Weights of a small GPT-style language model, trained from scratch on English Wikipedia: width 384.
Each number is 500 + 50 x the weight over its row's rms, rounded and kept within 0 to 999. Layers, rows and columns count from 0. Numbers have three digits each. The size before them is the row's rms in percent of the matrix's.

# layer 6 MLP up, 1536x384, rms 0.114, rows 1382-1454, columns 0-95
104:468492527529562539453495521516474416482543495577610531444521435566454536486589574554578454504515490481514460434570447507508477529496472497454490517537535475508423388432541466481490399496617489482481536591574552442403612479405520521492462507445421485500509611477458543455502482499481568475
093:465456494531478413513449470438479511434427560414561522554512570575469540530438567509490447486501587518444448523599483563509441426533519501455500448463547480547523561585431470507604400470517486605448582500480477601547550476595452468514441551552512578591543440514533543518466444487464510416
089:408507433473500547429423505484515533500580533548529468526538505514572517566532511609475518430487474598434591452528571472510472490598565547437504455533551499531575460541393537482495469518504481524434498551499403489491665490489581471520444471529495515371510427498578576532490484468477560479
096:509549515476428471503531522541500564509515525472503565583551454501492416534398474458574428477554535528390493589521519482495578451559460404517546546547407477527590475512496370581495530440548539483552488484473514380493444471523594507433528525529523557416535449468499494514489479585505521420
092:505512495478552512471524480559542603433490610476561450514453549482431526514504451477443453606519411538515563521385499442484484512450450450384505500494395527458523484481554541560523393492436550427487501424605463526454535476541534452521483520493434436490409519499588478422525519416498505502
099:430506507514481538553524544481418471476541470447467458508502506410451477498521481482564467443526518491570492439569518530542527528578462517486491543492431557533496505512569482529530473500513483597531414478549457640498530466442479528529510433546479496431558433596509484497439396508523471575
103:530585470470468569519501531544458409587551539560452525517532557522458579558501438428571544486492482469462515543546560516554521473556545577607365529460504415534413539444356542489493426435450453528486564501415492541494463537531461499478577566623519452504463565557430433542444576497496460520
105:445533535496493568511539491470437434450578421511496517475508480451552475479411476549547481531600459516557425479462419440497439523527622506546517571506526436549531642541646551556583430558530563436479573584515483404515491513529474447491474472484470576433486479458569394466461455446468467491
102:499431481474502590490462479456592499517408529455464486567460444495514542426490414566593488519459539618428421447439462504562500541432535525529552508579491504461534408509544495518466444596495529481468537528527418519461520559520613492449446519508519457487502525502540439421494409434550544435
097:515519551475523514458536505524483553490515453559491453560478466542515501527410566504428497519537555563485457529562491558546507577464416556500555476514465522541485521551533516546490533485451469538502482629464584526479542475492457452536479557484552519447530423442577455433543457524494439461
096:449538568463524439531531515407514522469497438432484520569447489447522562483556568532495479499544502467487506495462507500576502515542461522531482509451501434457479466547580540546371557597474425591446451539503510503481452466569419438511479484550578464582426495561509528529493392498516562496
100:555488497598598475456532460558476534474482579455559431509537500513511502458508459499535542459555554481517561538608507525542516498494471529534527567465489511427506505405497539580479496472560556601550521527471563460520593520565510544553512463526535505555417466458492508557589533509514627468
101:542542529513505471526595532508440580439526569440539487529502521503572466465626468513549451528479467541497444533492560456576481490557493408385505488542550437491527464515450502498552554561546493524495467487556497571500492521553528502610524518537500492468531509556510497484537506502367433549
096:441454340477559544512483521555471575435577483502469485518551509400498471624438485512528505503466482589492457551445463470505460588499513491493491540483475493472436458572497540477498448504445466461585514533516487514465477421559515502536527483527527492609513446482473467485497526481505519481
102:509461508495571460469544540535582488597445494406461513466527514452466428441501471471497537574426497429526549545443507468584521377485457502484507438430457497481481487595411486505486531546506494496525478487542480496424468474528538507435506534472553484485490453530475493429476539493505501420
099:515442528431439539542553571606406506634528477536454523504449588546492497459513518464452516431469552527576466520495533478534514432497542529481416550438437471508567575498527446393472496503438533523471423545481557523560506556514367537437460507417445481512496502405457475499491610457575502461
109:543503502496528435485423571404485442424482569542477537515404573411487410475462490426480427467503449515465511544525510420431426569535467496551456502534558535507504497466499512517511491411470496534537563471424489452432491585460410528447532489512511412498538572504454486536559459490497508475
099:494520446534646471414592478409437462483582451519498501493480492491494446451585420485533503547531551474430501445499501506549388505505479477464507507497460516464585410476465508479547560527518518555563550532553526494550453553478465454479532459455535548531482383500518388502514474513487466490
105:481494505540465483399499444523558517458534541404527416500557529480466507581442440600540479506545482538494552507528438421428525622547492458549506566452488556435507574466520465447551454469506435525523564499495473512444497593440566435544603516465532528554603544500487595475533534413453507452
103:545515444518552503479635501522583537445387620467364526518490465476528517579510507523411579459548555432493418506394535523575558491535524526396477472440467496452502498463475597409421541504505467395513519462538437503465505459582522549624553395368451488575516420534515504448521531529499482611
094:493456460537438479453498488528508476525552503451464531421466491497492458439400485486571462444441453424563544595559550479482552468375554550512453502489440413473384480549485437512367455484513477470540520521478453426447592471528545460444460470425505518511500459529456449457476579416514510523
101:474559511470515463572472455516551521543576434565377540473427502477557529489487495490513446424573618497530525552473491456542526438436477473551574485513549560470497570533390468516510521554532504541440559581473495414554505513556516425570516421532532444515603487576536485521478540503476450533
109:409497474564488478496456490512515433361480419456475529436509462512418598460441359556544489501442440489503550540474496518443548432459507520398526529566431450487450587610465427479588461470488415525561521525504427500436552493488525561464542541434465545546452420508499551465552581485549563478
099:505472474534620459452501556528458483469545526512487551473512528529402493437453525543524538464494554524493502425484528553555464480505369515536378532525482465546476549463538461548584609510503426565543502522547419506496543488492540512415432488466603553524415471503546510567508400547496527370
110:518437576421480529510478516497537550491524538509514439474481491550503456496405536429515456480547551564546473501493434444460490542502473358511651516375542500516528599450486426415475553514503452391575517486422494521551473512574500510482530483507529483465412533516597457590433495561491511445
096:435502468506453525522474554474517531552434499529441475431504469488501532575492480600455555554516469496508427500404470425491554600481496517475529538427560427469466469487479464510552544460474510494502450473526466569520489489527489577523528435439483512576576474431465538541538542495423470505
098:487551461550408541540500544483442521535497486521562631535590537482431494493455443551418429546582443640519520506501434429541505526464453438526442513506517487545482474535509556486543443525483414463470526455567498552522458517582437491486608599551500483481524591555515456538503492387463496479
098:488583457525541557478532609537495488505441475527506393546461474461477453526520426573501493504499462482512466502545483521511517530511550479500571438475452463416570504524534538461479515482570460604495599387558442520469485540453450485475456510513522520488574473558477479571491506472485442506
103:608508418526579503518519555506468440500487485448477627451554486490438422511496418427537486522594532519441472425628516507598493600530476531496499520480478501510571521504476476514485546546511465516567493557482506421451521508472564540517517511512429381355562535512525496427531573510530558480
091:514605453510537498507520466487573486524463482484496527519546492439488490445581475430480511461483584545415396601493558466454511440472609415482430480516570489491459476503474562441480485519518518525460453448509415500485554483459526513485509467563498477494511404480418540521538522528610526492
102:516420458561468545352554455533461491544430616476516441462483451531474544531423570517483443535474548501466511447515486497556530500506528542456598569555522558604539522470580525508595430499547427530542493526583511462512443525579464507516571507537467540575445400467552479525393552484555529576
096:602500613421541494535501466491506506499524531546477490515632559454498464436418546474597462446480434540500490432455493473570518537572464457533543480518510464538572488418486546433556463514651528560549562502457552536479506545510475503504469494462592492546595407550515473509463488489486531499
096:505569444565422509506479479426481459537612558497453469520528561579529543535523495488515528587525496438527467459454475613557465429605497556553547589568587503480551445485589488474487558564474514525525503516536560576448484534483446424525507472489509476548469572556525533459475561467480502452
098:515577493527520476492445489486547494472410517527564527466448545446469531483545580568449536520454523609588579519519450476481520593403572388489465373417528534518496541501444425560499590520494511551426453489499431546519485601489414561471511511399608542521442484589608450430503577427465455488
096:445544437641490540529509490565575553493489509592460513465579532470525449557485532561463411443537523432502396514510564483496553435517510499501427458422527518580485593548481495510540534485521455518538404428432479465493518488475567572444514471441548465438508473433508476501403500512464515617
099:486504532502517494502457525501495564466546474427608510489433498472436481552458443515452393580522484536570559488545545529511518410427577554485488500488502507494551404349377370495529522447552507500580558474471528473554405406573499577437509575505521418513448475495513515596456478483536490446
099:447485542569591461492508514585555596456497438606436462581450497565575555552387496490460539470583455565526527526470482498530541456492474482543517461497493495494517495601540452498566550569602462493562562533492466491403509501571497519542453486491503497492525432443475406411578456468479475572
092:532551527583504517464537595481419523500472492405474465440465578438524502557470506444500554504541561608559580449463523480557460558521482467608515484502455491450503518535519435520523564496469557578499495420437550522456482535538524543533475534461589493552489424431505533485492395509390435513
103:551524432462429488584460454458477532498452490504487511486586510497507486479483485550415504477475464530485552493412568415497454584509459549427423585477451460518457484550524468450476538468427525462477483547540570548468524497490478458479500520583496385564507466558477616513568492505544525548
096:429520455532514531524519468464483566520540474420412560484537555511487520455421565513535405504484601543524512528470427521552466538535487591510649513456482479467519445515456505497521525520534550569510602452526433569498507492465528501521424503572526423547533476545455567460486556470478527536
099:484547593477598510441438599496423478455486470491518457567494488489549455481590473553605461487478507560502456567465476451497506575501492445481534464458510608505557503377446550457427520475434522560516512479494401435484523442613528480487567473552485471505532568530376525500459535521404562468
100:525417533451487444535493452501550493426505497508525441499461524502525582457458436458540423395412544556439496495458447548491495509537446445579457385544523559542526521508452503511340480534500474509536555436542443435467529523541409485458497559581568509482575566469456472456451462562496484468
099:525532521475467500489522567481444580464531517413420566550466545495591476475440519392500533580582600543535472444537420529390524531510525412587602579542556536514526474485555441450402501433505571454516500543580521510540528480478542559518447555553525554554550532529536546449574477488548502523
098:449514501532388471457454536436522544439601596431586592563557556484476505465405518545481449570449500421477483523496547532536497528503440522522541530502449560410447485487483469487500540518524536454481434499497581555501565585519529483507588605488467440520550573565474492404530615511587521443
091:583439471389514534545408578431509510519401460459447413541478457435551509537449589655525498479504494517446502469513413483479467502470505445458480478547583507528570477515571493410393428582573525543568560491479539448539424456521531458440521475420491429561523455563567535514456398410632574464
100:480536462408480407484590506533455460546486440517459580497399508460554546503482525445424390573456559529383447534485533460531546588518517508465413487532535369503482575553491525486449474449518534485428551510505549512456510556510537407496507562478356411509517433441500432553512482588455597533
101:481403492598431505389549444548517441486512524521397572535516494497477542584516466467609494562473479490510436495564526429519441521487489502629490522510467477489428509538510474527428474514489516491522507540554565503477572439544519408464497512535460516446563537483422572389538591499554501555
093:393444491563599443481548515452593538473544604485517448418540518482482457575484483482526440501445456519451434446440418486463535481437550409443522476438399573575491419481501484566559521466553578503629531499545576526535495537515516506471457497501545392482528544604562592443469543531414511520
102:541525538541478499475491483540516500510435505502475500494459548504416417449510440485447500566507499452484463518539425570522456524497541569566443471507549474562482535434512511518512450472510496601524549443548438458582521490484512536424504612610412508525590515484469585495496563455478460435
112:445469479473444586456466467488598472547535496448500518598464416456577455483447655502521511538514464493505561504547534447550522438472508465498427566486554472472512502421505524546512398506485483363514477530483489442421488476478509439463524458487569567570438480463465478424423482478500554440
095:442515467479495595498488579476415485629500452406483483438497427538522459475491521477454498566474525534414505566508459457421513508569495569547381503478500515460565470544515462566586524468509512511546483509512430488444455467508551546541636502460492470523551623493539531505430479480452455524
105:537552604486544529535549467424482488512510520411477443506467498433545609584524431497477492557465443559430446593557522542567514527536555560475432516626493453469502462539590557513441507478508401447450541585497504482494500470513513592492563532489496410559393490488495445512533467491438515499
099:479403476553584465494545498443456481445475523531477558548508468553511419504402531384474567487565507549448445501544551537403468477469457489570561451454560509469461493477569494475461599468537541502509432543529509616462480542456520518499431501519582446520491466480474454529549485572519474583
093:629526437489447483450476475529447475412591456519440516528480478449431486433476521483491443438510520631477474480428533422469434491501493511508521548399494627496504505516478503588520493482454426522508431435540480370534432448501496420503538519457489474638510537437527500481573595480469477506
102:583491460511487519429498518532459497464489516392426494550556435472371509455456488512536573518500522472492510630472435448515504553444530496495542562462442532502435451543510446541419545488517540515553482555540415542517534575497474539536520505540485511557505434488474466500570420484483531505
102:469523500561489466521566563556595509442601439549420476382522440443385472526485513519468557616521466538446517446502500530526510554475582600503508514477447537471545519438531517544393439503526475448545524539471564553456431542479478472430472500495600505523403494507580459532459470499505535439
106:508533467474501475485430491436486543506549472499545552488612483641487500530516446520405410501499528531488537487503476465484473561527464535492461538484492499432509558510478526553446448498504504445495499470545378518621479491560500473523466531516457522501520556485484546493508499489529512500
096:538508511501514509433536474585500544547530422508470589496469526498567528449483492549490461439555498545359530477458570463492497488522525481553584549422515460505458540480540574503507493586454395505471462526543458456519414427467532561487509561415455545521528599543479456552604486549487551486
102:564536549425488514556474602543531416492568475534526581589512497534468435520548511504547424487426595501541449462488482402554434560464511513480643467444478498518438443566426462438510508485414397492566458504494462407515455537508525482464518471449433479488510524497450493522573523523566487416
106:406515511511596512563596495509502501524478495483482521434430523541479603513467459432473555442533439562511468434434429492513544555469513457494532488544434421470493431478536468375522542554411501478535488546455459570570444532520452450495526534487576499544547527506546412460523512508604469528
102:528539549418555489498475509389543565517524524534515524460544516525507531532439485558462527525543487481525548596486506483500481573465559498475514506507426504554517545474472443442405504489549546431611562454515567569552521517498463547456485465506588561407526508475484490499522385574520564576
094:484486583509552526506564540508426514594487504536586509481523554563493487593528529525564543459491507495421512437593524488576517541530619542546486477476513460467476593499464428532493466493498553431514526547436470521578548480455520470457488497484508569594521550529492584541521552440483491511
095:497505554433565400607474501563538545475478554493417497363531594531561432462453508441482537503558500493513468511566563536511501537515509575454520556584468570543513581478467502524522502526590606442582518500407460526490421575527484411541495596524539460596426485471555502404488396485609502549
123:522497539521491487537494529536634428461400513594449492451513517476478499541543520528449535464474569482513505550443536507527538448560520528551496491411469458552558531476549457530467475468438452499473486490509501551414564541538476491426656501507457531536469591531514460518511434547478491466
101:642470596521551520547587485532577497454504569517481496509453591555422514535534479558442534448521542508461571460496467500477474477476430403426424480467417538577502453432512380495404513535467459488485570535442382406565497496579552489495516557454544473503525446456477406458494423426566488546
097:516565459484421515615470531465518503459470590642460526482475501462530503443450548461444441510468429522477529484479547585498411467526568423506465599555606517543524513578487455399571509415500426499549530515534423511476464525513467513521584559556492514513466606561523526540537409497476483423
094:550545512484554539554535546432544463428578429531475573556486538389472497486470436419552550481549511499433559571506521536486515568527425517501489419509437507537451675444492505509547494497487491553614486501483536443446460507488522476506462468494587489530539487473475521442466511579533480436
098:460561528524477497536509546534500429451496539530506528525578521565516495433455534584439574487539392581493492504524550435504518549582432587558442572579519544577557558548485486492519514550449466531469491559501480599540337481528479467479543567497573439479498469475531426532451491578530466504
100:479435523527600484440468538519466477475430520486396440523442422441482492597450475506452531516487555452378445480589458445410525468382511530509497466456477393420475466510497545476625520515557504553430496499478531458411562552543482477439451495436535455574598577473518469480551467490521528523
094:506596504552525490493393543462467551445571448516529462493457569456547596497445499552475422485395476490534493465453476482533435530483485489479429455464440526496517533581429451545515463554380557527440460434514438426467423524512477483505509528483519443524478451376509511568499497505536537413
106:509538469520470426505540549442445503441518467388480488521599505488570474486485487469491574491601512442436567422483445441590546544499472504505466406438504427494510510495476541550487585569504481401542535551541530501426472477624518432551479482553472542458566456586464549498442387465520550563
103:505463431540542412517483440447470434528451447487549549475561473468471587449455609459547410523623457528411493450434481511431472511532486489510348463490511481457440502467423530549463533489583582516487462551474503455546579597485522463638508539441458422516569512546466491489478547508483508494
102:499523543486513477528506581428561515620506484497413452467516502585461505513533490484473506480523470491414528477517539528472597467495505458563461525498506448482388494539481545461414436489550547514509434476577450532474537497543583483530445495445542591552517590483544512454424548478563514469
# layer 6 MLP down (transposed), 1536x384, rms 0.118, rows 1382-1453, columns 0-95
102:471422508453512481409471522478570533566508536507505533586461557399488640606451407478473487562400540533572486532536554393477502371412523468499462447528448558497612539572383548528417473621505506549490568429443582383559568442578506449448504554440589541456538428533468456472482459492578467504
095:449571452515459563516666573554513405436572480487466403492378375416523458487588489517477588484531516556530466447425525388536447487413510466532530514539428525528431496527518471484459527604529513450486508477517508514527570456393511563523541505512480456392480578423461423474440492500511461474
095:467573472468510476516493459427491530474422454467516435413497561510525502463537434503494477501537546545475501520571550505458497552596515447472525505514444446503501501478498521560514510524481513557526468515533489500420475540558594509600622466546521465509542571575438498472499467481414543500
100:511430535450526544575496455532487463423478499482571435475493480567464545468471455402485495476485427482556505508428475493488528577461424455541484570449502493435505541547493527534512473588471482546507487559525480401535500540482476483627528489454533498492469428483510491563420530560515459464
092:471500548500478440585499400485426495510461468575476571428453411515541432487495557453565521485506509507594511488457463479485508494407522556491498503543472503556447510496487528523427501499546503459466349553522534500561516519509422536402473469486445423467516628511455573552417555534574520572
100:457416529501496609541464433499513475452494591557597553509511545558524542503473603530488490572519486517522619628520437482448588568444496537517385500469561526490447490498474555383465634485393461496475494528535421397504499538509493509451550574405497460574431587584456498502594463445516471417
104:447513530562506487480490404458514401521437420517528470495481447550463501538477534456537592473562477487544514532525479444557531512527488474592478553446529583498433494455472531595505449444405458442553600502483556510545496507407513546484473457536474420491571460446422416446475417485478468488
100:482538475505505458472445525487513541472486538446450489636515492453429475583523506469474504460414522456502532505556560494464599517439497463463399460449431482395544528474414467489463551442503527522518481412476454511458448498392549526458452537490493490453519565599493570536481596497462559558
098:525554425501455455603468523504551511462517443460568541470529440520558422475455506445395546521525456471537474511546560481501506627529420553575495536492460581496548535511496557500488496520589526535440585579559497471566521455610480533587601511497494510483429483436495559559510501547471473484
100:486482446522451446487564529523508454572493507577385478473505496464447468513470456514471424504474563516489382457445518484559586505516523472434475524420599457527455410426555421537415545423397466553477392544466500545446494420500429549375423484507482482445470573409466442520585490485504508420
093:525494465548468453533575500553594492426579504547585511474460452468577425585472433520530403475425520493481500466460557490491471433363454552519531563533531405553608532457424496472567421410421497491568550610425553501579578512463564536534510451507426449469524508461511585532520525497525504472
105:510584522440505457562529501447459451457496521448472475566454461504506467421527503469514567445482495446627495545484537491524553464525453521421546450575498531546429457452582445416445523638473596435484459516490479555477543600533506469365494480483480532567591500496438448504428426501451451490
103:524594433595475476467467454451516466536451481426501462497460487486453517499471545495467411462490426430454522552437571387506532576470464477430540504567503443452485494501472492535630463467523482529483451518541670503576412506515471446464424454453533491484453403402514515506418568474468463462
092:493545500512441571582478497482499539494426448524505486528482475537461514569479470479545400559553470557475490465501435475385480571548496505532506443531488369553498495475587449567460439559406498480589436575493413482544456559428442459492480497451541568579553511491510467561544465571586494484
105:506528436454461386406480562541554533567580584601535489448567416507492518507504514480397469553439501439422549521564529547474524447485552560534399483435511464456501453445498455459591476569459509507437461528461515416525524482537500476507527487588463522382562480465528463522376529511381491384
097:513470510564451534534518466513453489494479532573550463504543463506469497617467489480493556505460457491483511466560533467553568577515454533541560546481535446432612525428504583430539483521600633508502510471451522453601529459491513506443550511444506523491443536417495470513505551375571513504
108:482442473506456444614488500495440468494582558453501570487487454451394513476473539431516478505508550422379549541513496490471441480524519430443427448432514540520535549504388498451487516487484481468546571451442540454504488539406479574467485431434500458483539576508577488410542466606519447484
106:428485532471483438497466511460607519530570429485452447433514431470479418539503562625570471513524555418416387527469555545529494403550467489455474478529599531504425521516465580490458349538508436525537523576427487480488556433529416499514461566539499436538504484443499513497484470543496449510
102:423529606571484431395464532553437504561453501562513581491413548476533568504481466518533527462493491418587421525437620518551434581578395532505545479504515438528495546453483559527433535504553477441564402533577516483555440496546495560486390540446454420426452553435443432453491524530520540435
099:444414488490561535557491424513412465517548396571520556510515503474604499455463501528427542485528524569479458504481526503509415561484463521459544527507497461517504531545434530584434585457464523548425491540467472607536502485428488477412469461523505502488480608612492564581535517529592478428
103:495428541533483521560468526569549492469596507480507479501464423502523481568569489542360456500439542541552511451434508552554400501578439479456445473516568505523510506557498504456558570524469553486491441461486514499485494498385474527570594558481556424453552542337525576497514406542494411521
100:510524474601533466394458488543482509392478425459608548523505516516534476594518435449376414512564460461482541475530490452446465557386487484466499482434558468585480523479452481516464590409534516550508466438567604447516580461538481498509457460393432418441516505606473453473560477488483365552
104:500461509589526439446556570563647492466515454515462533336530557536535502529476460596449451443565527478539441564549474533486412478431518503468530421491400556501493477505590449447477428522394487531452483437541487472512589546465551584494462480481505434486495451494514422432481453490502630464
100:468557451461552527564513479523414470551486506474421480460486397492504447403443499443428511576583440517471487546494492412473421583555498525458603568454470413499531512525493517524475422544502476482452456553420428473518527437520496497533506467432532496505565435401424521417489518488529542508
112:466489470519529476487511600440542435499504577476521400517497503518571401516513521502546499536568494412552522431461455537532508572572547430602598466521453537491487587485438465474405423430507407458519557502406548492520488322507515433505549504490476512382517528490505546558440589514473425503
104:555540544565512509521470522512484464452517446520512475448486529521485498530425514514527507554509520464476492499428455517439482489437487638526544483582470584461579546441445516443504515467543572521481464564463404506438502494415577589528484520499513426472395486519472474595467552469556435444
097:495602569474457535540533556512472485505462564564622595569472528495503560482524470597482380547547513490552489493551487457564468525610490482428509534542495506411542425579386643430469500431533470499490461482517515488501470465472505422447502481473521476547454467445524456543505555491526442477
106:559484516426492497565492413480495475509567550537512515507453509538574496473415505537497459546423531485493454562427492444395446491430456610495584491498461448424517420502486515382522494556583520425489489439476480370473448490489454508501530493496572552579448515523414501520483406454503483523
100:508494442618496539376538519417486580645428362490521560496616558451484457427530537525506489415499430609608562494445533574479427481436581504412523418544525452544518427440480481437415411436496497481484502482388481421491586480541448544488404482565525542431408416517493469558456459447494473596
088:441407576443439446500476480504461490622500456486521476528469482576564535576499506527502530479499448439507483491495403477488463530541489516500562469529526472457567623480578468576527562470395510506578536513410504491587555451500553529512348560495519478502484444472516520540585530513508498547
092:575419504476546506406437454515544532494529412507476504493526451407492587472475543559479599455558519540587486522429474435500476536437482530506548605576489545470483417538505530522485572471550575468575517548479571472433609464513511492432503486444489511507465529573527474406469480533545435554
102:516483530399457468480489550517536556590447524551414427469464385425510460484484498470488421552485501531478494583555534434445396475442556503593532548502497469514507455505536450514442510526455460458465545590501355499477467524522500491422530507418528490445533511456591567435473457512579456476
092:430445480492488487490526503554503427488528547544503640580443462574520427465450586553522506422478417488515476464496490408493484434471554522421525485430453501382512569519492532429474466488456511455547563485371467536473603449530463497435494526515492481506532423532412486397544415533404494534
090:553466537491463403512433453465494547463484510477494501450466490408524490522476435562489560483533480473434486423448504578507526477566459519557500556458429425513545503569497524545458463416443501489488553557582516477509510529422504542446540577529596503381543440471555505484528501610524475491
090:506460578572437574491454464457473548521417540484496385555470473520469512564575532455473637583482491440462491452451470542566507545553483527480547473521562469496547511464423461540530502439465539526506537464487521505519458526441578539469449443514479483408444444492517526514532553462481458541
099:489482537384594400564443488439463408570520437479494502511453518451490531510568539459562566498508661489507481521551504509474586550506439553459543467498484587490515465515441529536538486472547507496537587556454493549539519508369522473520532522493534492460460492446538503526571534511425526508
102:495555537418484496464406494461485645511317454541462459502602537462417477477596486382453474493487492450498506492541477532467556612429451439545477528533476543451519470456455513476435439431491573565501397439481456492507422376401491411417546497444578514464533605473445512535511438507560487511
098:483430545547544433576514498541459489394500478523551458560487483521454533421469489489473503556598523485514478482455600475421530537482419439481519450533446530547480524519507485504602469528476533497552504557430546541460534432473451472501440507525525475447442521475595523530463542451561396559
098:475486549432468440538493474542565590431546493514451504471544468503465466499522542445523402447476656477512507513450510550487466445449423567516446424539538509451455502491421460460492453474478480580519530497511404425455426554516529448541494452489425463501509467534432624442468438496455531524
101:609446481518451521466513535537616486485397490509493413554496525461452507579440478470503558425487566561529418562451542512518475520469543516531512546567478463540528569512453491534518487403453496457476436561532435530489423504467523552497370507490472528460474550345496507564477455445472497506
103:503527551507452425521447529561525557490514525423527453460389525413443510438462449485353418515455567518516495409490426476392539428476456468449497563486500434559495521502415584481473460553494522554547546476552452495426419529488447524439662536459473552501484494525458563400553500530510496535
095:506475478442465545581535500459531519411468453496420549482530568435473475478551541458433491545462525460514432531592617460501496489543532526466465422447433542502501469532526497535578554446522471539521488526403575534589497471450620495435549509436567506526439548477528481498488533559541483466
095:484512507508504499490483549432483599435551530524449389459608462522349576463595453438570509421661562504483480513536538405512488458459508521586571542518557492527392521473484426460484603481516485503514510542555549493450521512476450530419591501476460562516506514401570484460510475490468539542
096:498499410511495460519587547543494434561501549548516409418493469457519528530506425433488414474580499542528441522491543424517491471603515454587538404539533524519490488509490519515582426482488440474469558461504440424408507452526482467516488435511586490492509459620525543569549416461446455497
099:524520525581490443447461500526524542475430622534421460446535410543520460468539450479427430471519546424517551501451612493521406430471511481526489525476553506459478481478473490573531496587500524492549523456477479518464476443525560491530532512481477495499558556509542509515508505443485564543
106:467507526482609459485553544573556400454487457584458447518500507436619420450404432524521541489479503464572473460586501549542512441523609474423456511495488466475430454461484495469486500396533480407511523541513412542531529559573541501581541482505450633473494540463539521491563496511514458547
101:527467519485531544564499479488469457476510453530470517451525528583506495451427479491455459444615509518544434502429554504409490476572462534412480496570487503481465555535504520556479495567519563549582414415485453470585485483446613498632385499536451481566480477528557519451538477512460422403
100:589462481399541489502455415444511526576460545595426579468480481484522532491451462571479547529565593605518548541559566495479460512519439450532473397522540551478479522540487530444438516566429420515534479489467524501504466529413516548477513564448507516484486472535533474502477576509595501460
102:476468468579455363490511432566499555421540473549453532466474527553495530591522545508480508446498415373623510451485508584423594506466455461497465556535484455428558489505454531499574519516603451425442516551517520468449564395468410468456480454565500457489489459421523418540559416527592615468
121:388504463429482476636494474421498545593508530502452555512522454468575538425578562454432550582550577533504547442499498528505457477472411503432521494525533432490485492468480440511520440548489599569453470494466580546436555542518469551548501314500479469393478574368542446447466485524515529452
093:464534472562374445529527431523460473503423459494481495499620483464555451540476517546506552414504573477486486549405439475399494553375564553485426550473485599496587508519454595585433452406497499545544516516448464558492570482450425514367504480468430440566491539548548538554572414552435510530
101:470511530479477495449475428483425491405504489449504514440467544565569513459540485481569484472402431464535453425520465480545455588512599461523493466524540557539484515461585510434444468467534541497491479559571506448582521442504532456390494517503491543557502496551458504478574569480481563564
104:465422529565515500491432419571519517500601534428515494494507493533595458530512534539465566464452468423573553495502430549469509442622583498510468473455546448473492418536549497480489286579494623389491465582565434425493492535496477450463434503519578554561501516490497494421528487427537524438
100:515502513515447434490456503445503564458448409523510481560463510519559552559409456568571489531560484530529420473497506547524477405541714428491512457479569451503491533529539469443471516378525499452472504576535478469502517546389446449493550498473536549554480494442492424378452504477398393526
103:537438450442402445527455516539521416480535454400564581540450555477481526408523510465455526554498522535470482518508475513588414513514561548442438511569489603571515464511445571469607502558551536490480625402510450524454565576598557468484518564484510444580412546462583478503480479538525529488
100:476408559493486467542491501503402459502457509526503545501468553510528539504405628517568552556491606491424553487400451461510510544473517487453526476531397418630405560505541532436545508385421461474453514552464441525480389404464538459505380538429484487534503586427476494467512474509483466493
101:411501499436549489508413511539391626446527569514535438533580517581501502495535493486482601473512542447454517538586538553498523651549521476533464411521538426509520475557429596440472480513524459426499475485536552500450442438523489438480507483456407586508571428596409473527505482468592465456
090:450464418487505511627434507461526619564483437518510438402528510485506616519534477478431495502530478456493463467448469527459460484537529478494515479557540437531490472460558456523437540456523583524525537489422453617520566489429519573498527569584509542464400443542455505472505455401491513582
101:490451536542561464408500477503480534517507462503423458548521471490438405481489585483568508511551422460523504422548579473498433558497457503457467487547557503471467497524479464512469459536448433520493526530442491530536484511548493482489430501476499472475455590528567544591454430451564518533
104:455481453407558468458495350556498545451459521495524550472483408411485568438477563405502461471470535569400463499439441537468556489431531490457480515507503393492455458374465464514503504499465518518475533531439529468482510455453454609559465488510493481527576582431475567465563457544518470506
100:409543484454511386499486502480594573459531540443438431630503499459608438476499493526505603571625471482550559477513550518471510598453542614498455581493463536466542463547557439405484460463535459435410450456493542552511433433484528502404591506526403501460514599489451531543445459502588439448
098:422451547478541526559502471539508467510485457494467471513383475572517596521587445576501507554530494603440517446468439535484482475514438575492527482547458564534543446494515558472630500499452413533565577524563561489526444446548615571424599542481464477412520584521521543493497468449426516496
089:447477570536475511436459521444534393608532585523506493437554503577407516573557527520510524381553407438515499508483366351461494514527479560582550567440496481415544499545595502511544493550424445579453498535543526484481490537478565511406526448447532467498522512359487544562518474414492464512
145:484541511409489499550479513453485465468527523475575475442572487451453513540521531561418431392474489469482435529506466525467505535580491542516512505470484479527569444378473523579506453491490511503550528517603470479558547513557561497459660531510459528446473586427489495478506411594356482475
104:475503567558444480612552542469524449456518473485515486487449462503406499548553473361433528468496575505452514412472512454568551470562470355481513570514467542484463435495489408489534508444476539506557389411518471518544405466428476484494433406522484445474462460401588576509524508443477397422
104:479578337558467492531531500545417578504483463483525484489496508467516456476485563468505443497526493555517459431493447483521542480415523402467497505505582493525486421546500535430496512488514481428535490489565564465498496507474481436476520524484555570492426576556529565489550448486482496519
089:390457508495536513519468387445605481579470537445515434487502483551592558570504512511434520553462524484531428407506498485546471537555518540503493500453536480536556428409467480444555470545529543445482506480518527442444585539450422507526427566478418515473479473544497470470537502477512431520
088:457445564586540521467593520472583510474442518488536574467449550423535441527495437536493559453524545561526563396515486534459433472558516509558489517484481494428582568458499577534504463400481484533588565465624589451585506560503500491564414529492479458484494479547531530544587551524468473491
100:556560445564441457445409497461585493549549550496603462454494420540510511511458516524525477524518492538570480550460531454521527580460482453564472489420539561454491416544475475410544483680519561487430479576494537468579565527497485559510445516510546443519467461418542532453597536489533447380
108:513580433496496548529482554481519514519486515521535501545455489485570527508494547503507496463512474512542428485438493586567482515567406446443391561525590573391445539554431483450449406553472527525569528535471490432436518497491522551414447532489484501498507524378467490558491500434560487517
099:476517423564445421489527494489610443484582462440455533459609509520562506474529522500401471533515548485598478507554462484492553458554458485475535488452423492445528543400446509487551510440546457450520581472484451464484431522495550514575454563451493451434504541507567507520439548475465502436
099:518589504428445486413384507506533485541456489459515565605469467548569488426553544492466496424435543502461546505483545548437528472515617485517479521506498414522463429530513503445516430562518526502476408454521443508505473552642460425473489461480558487578468500487526408453516497468498562502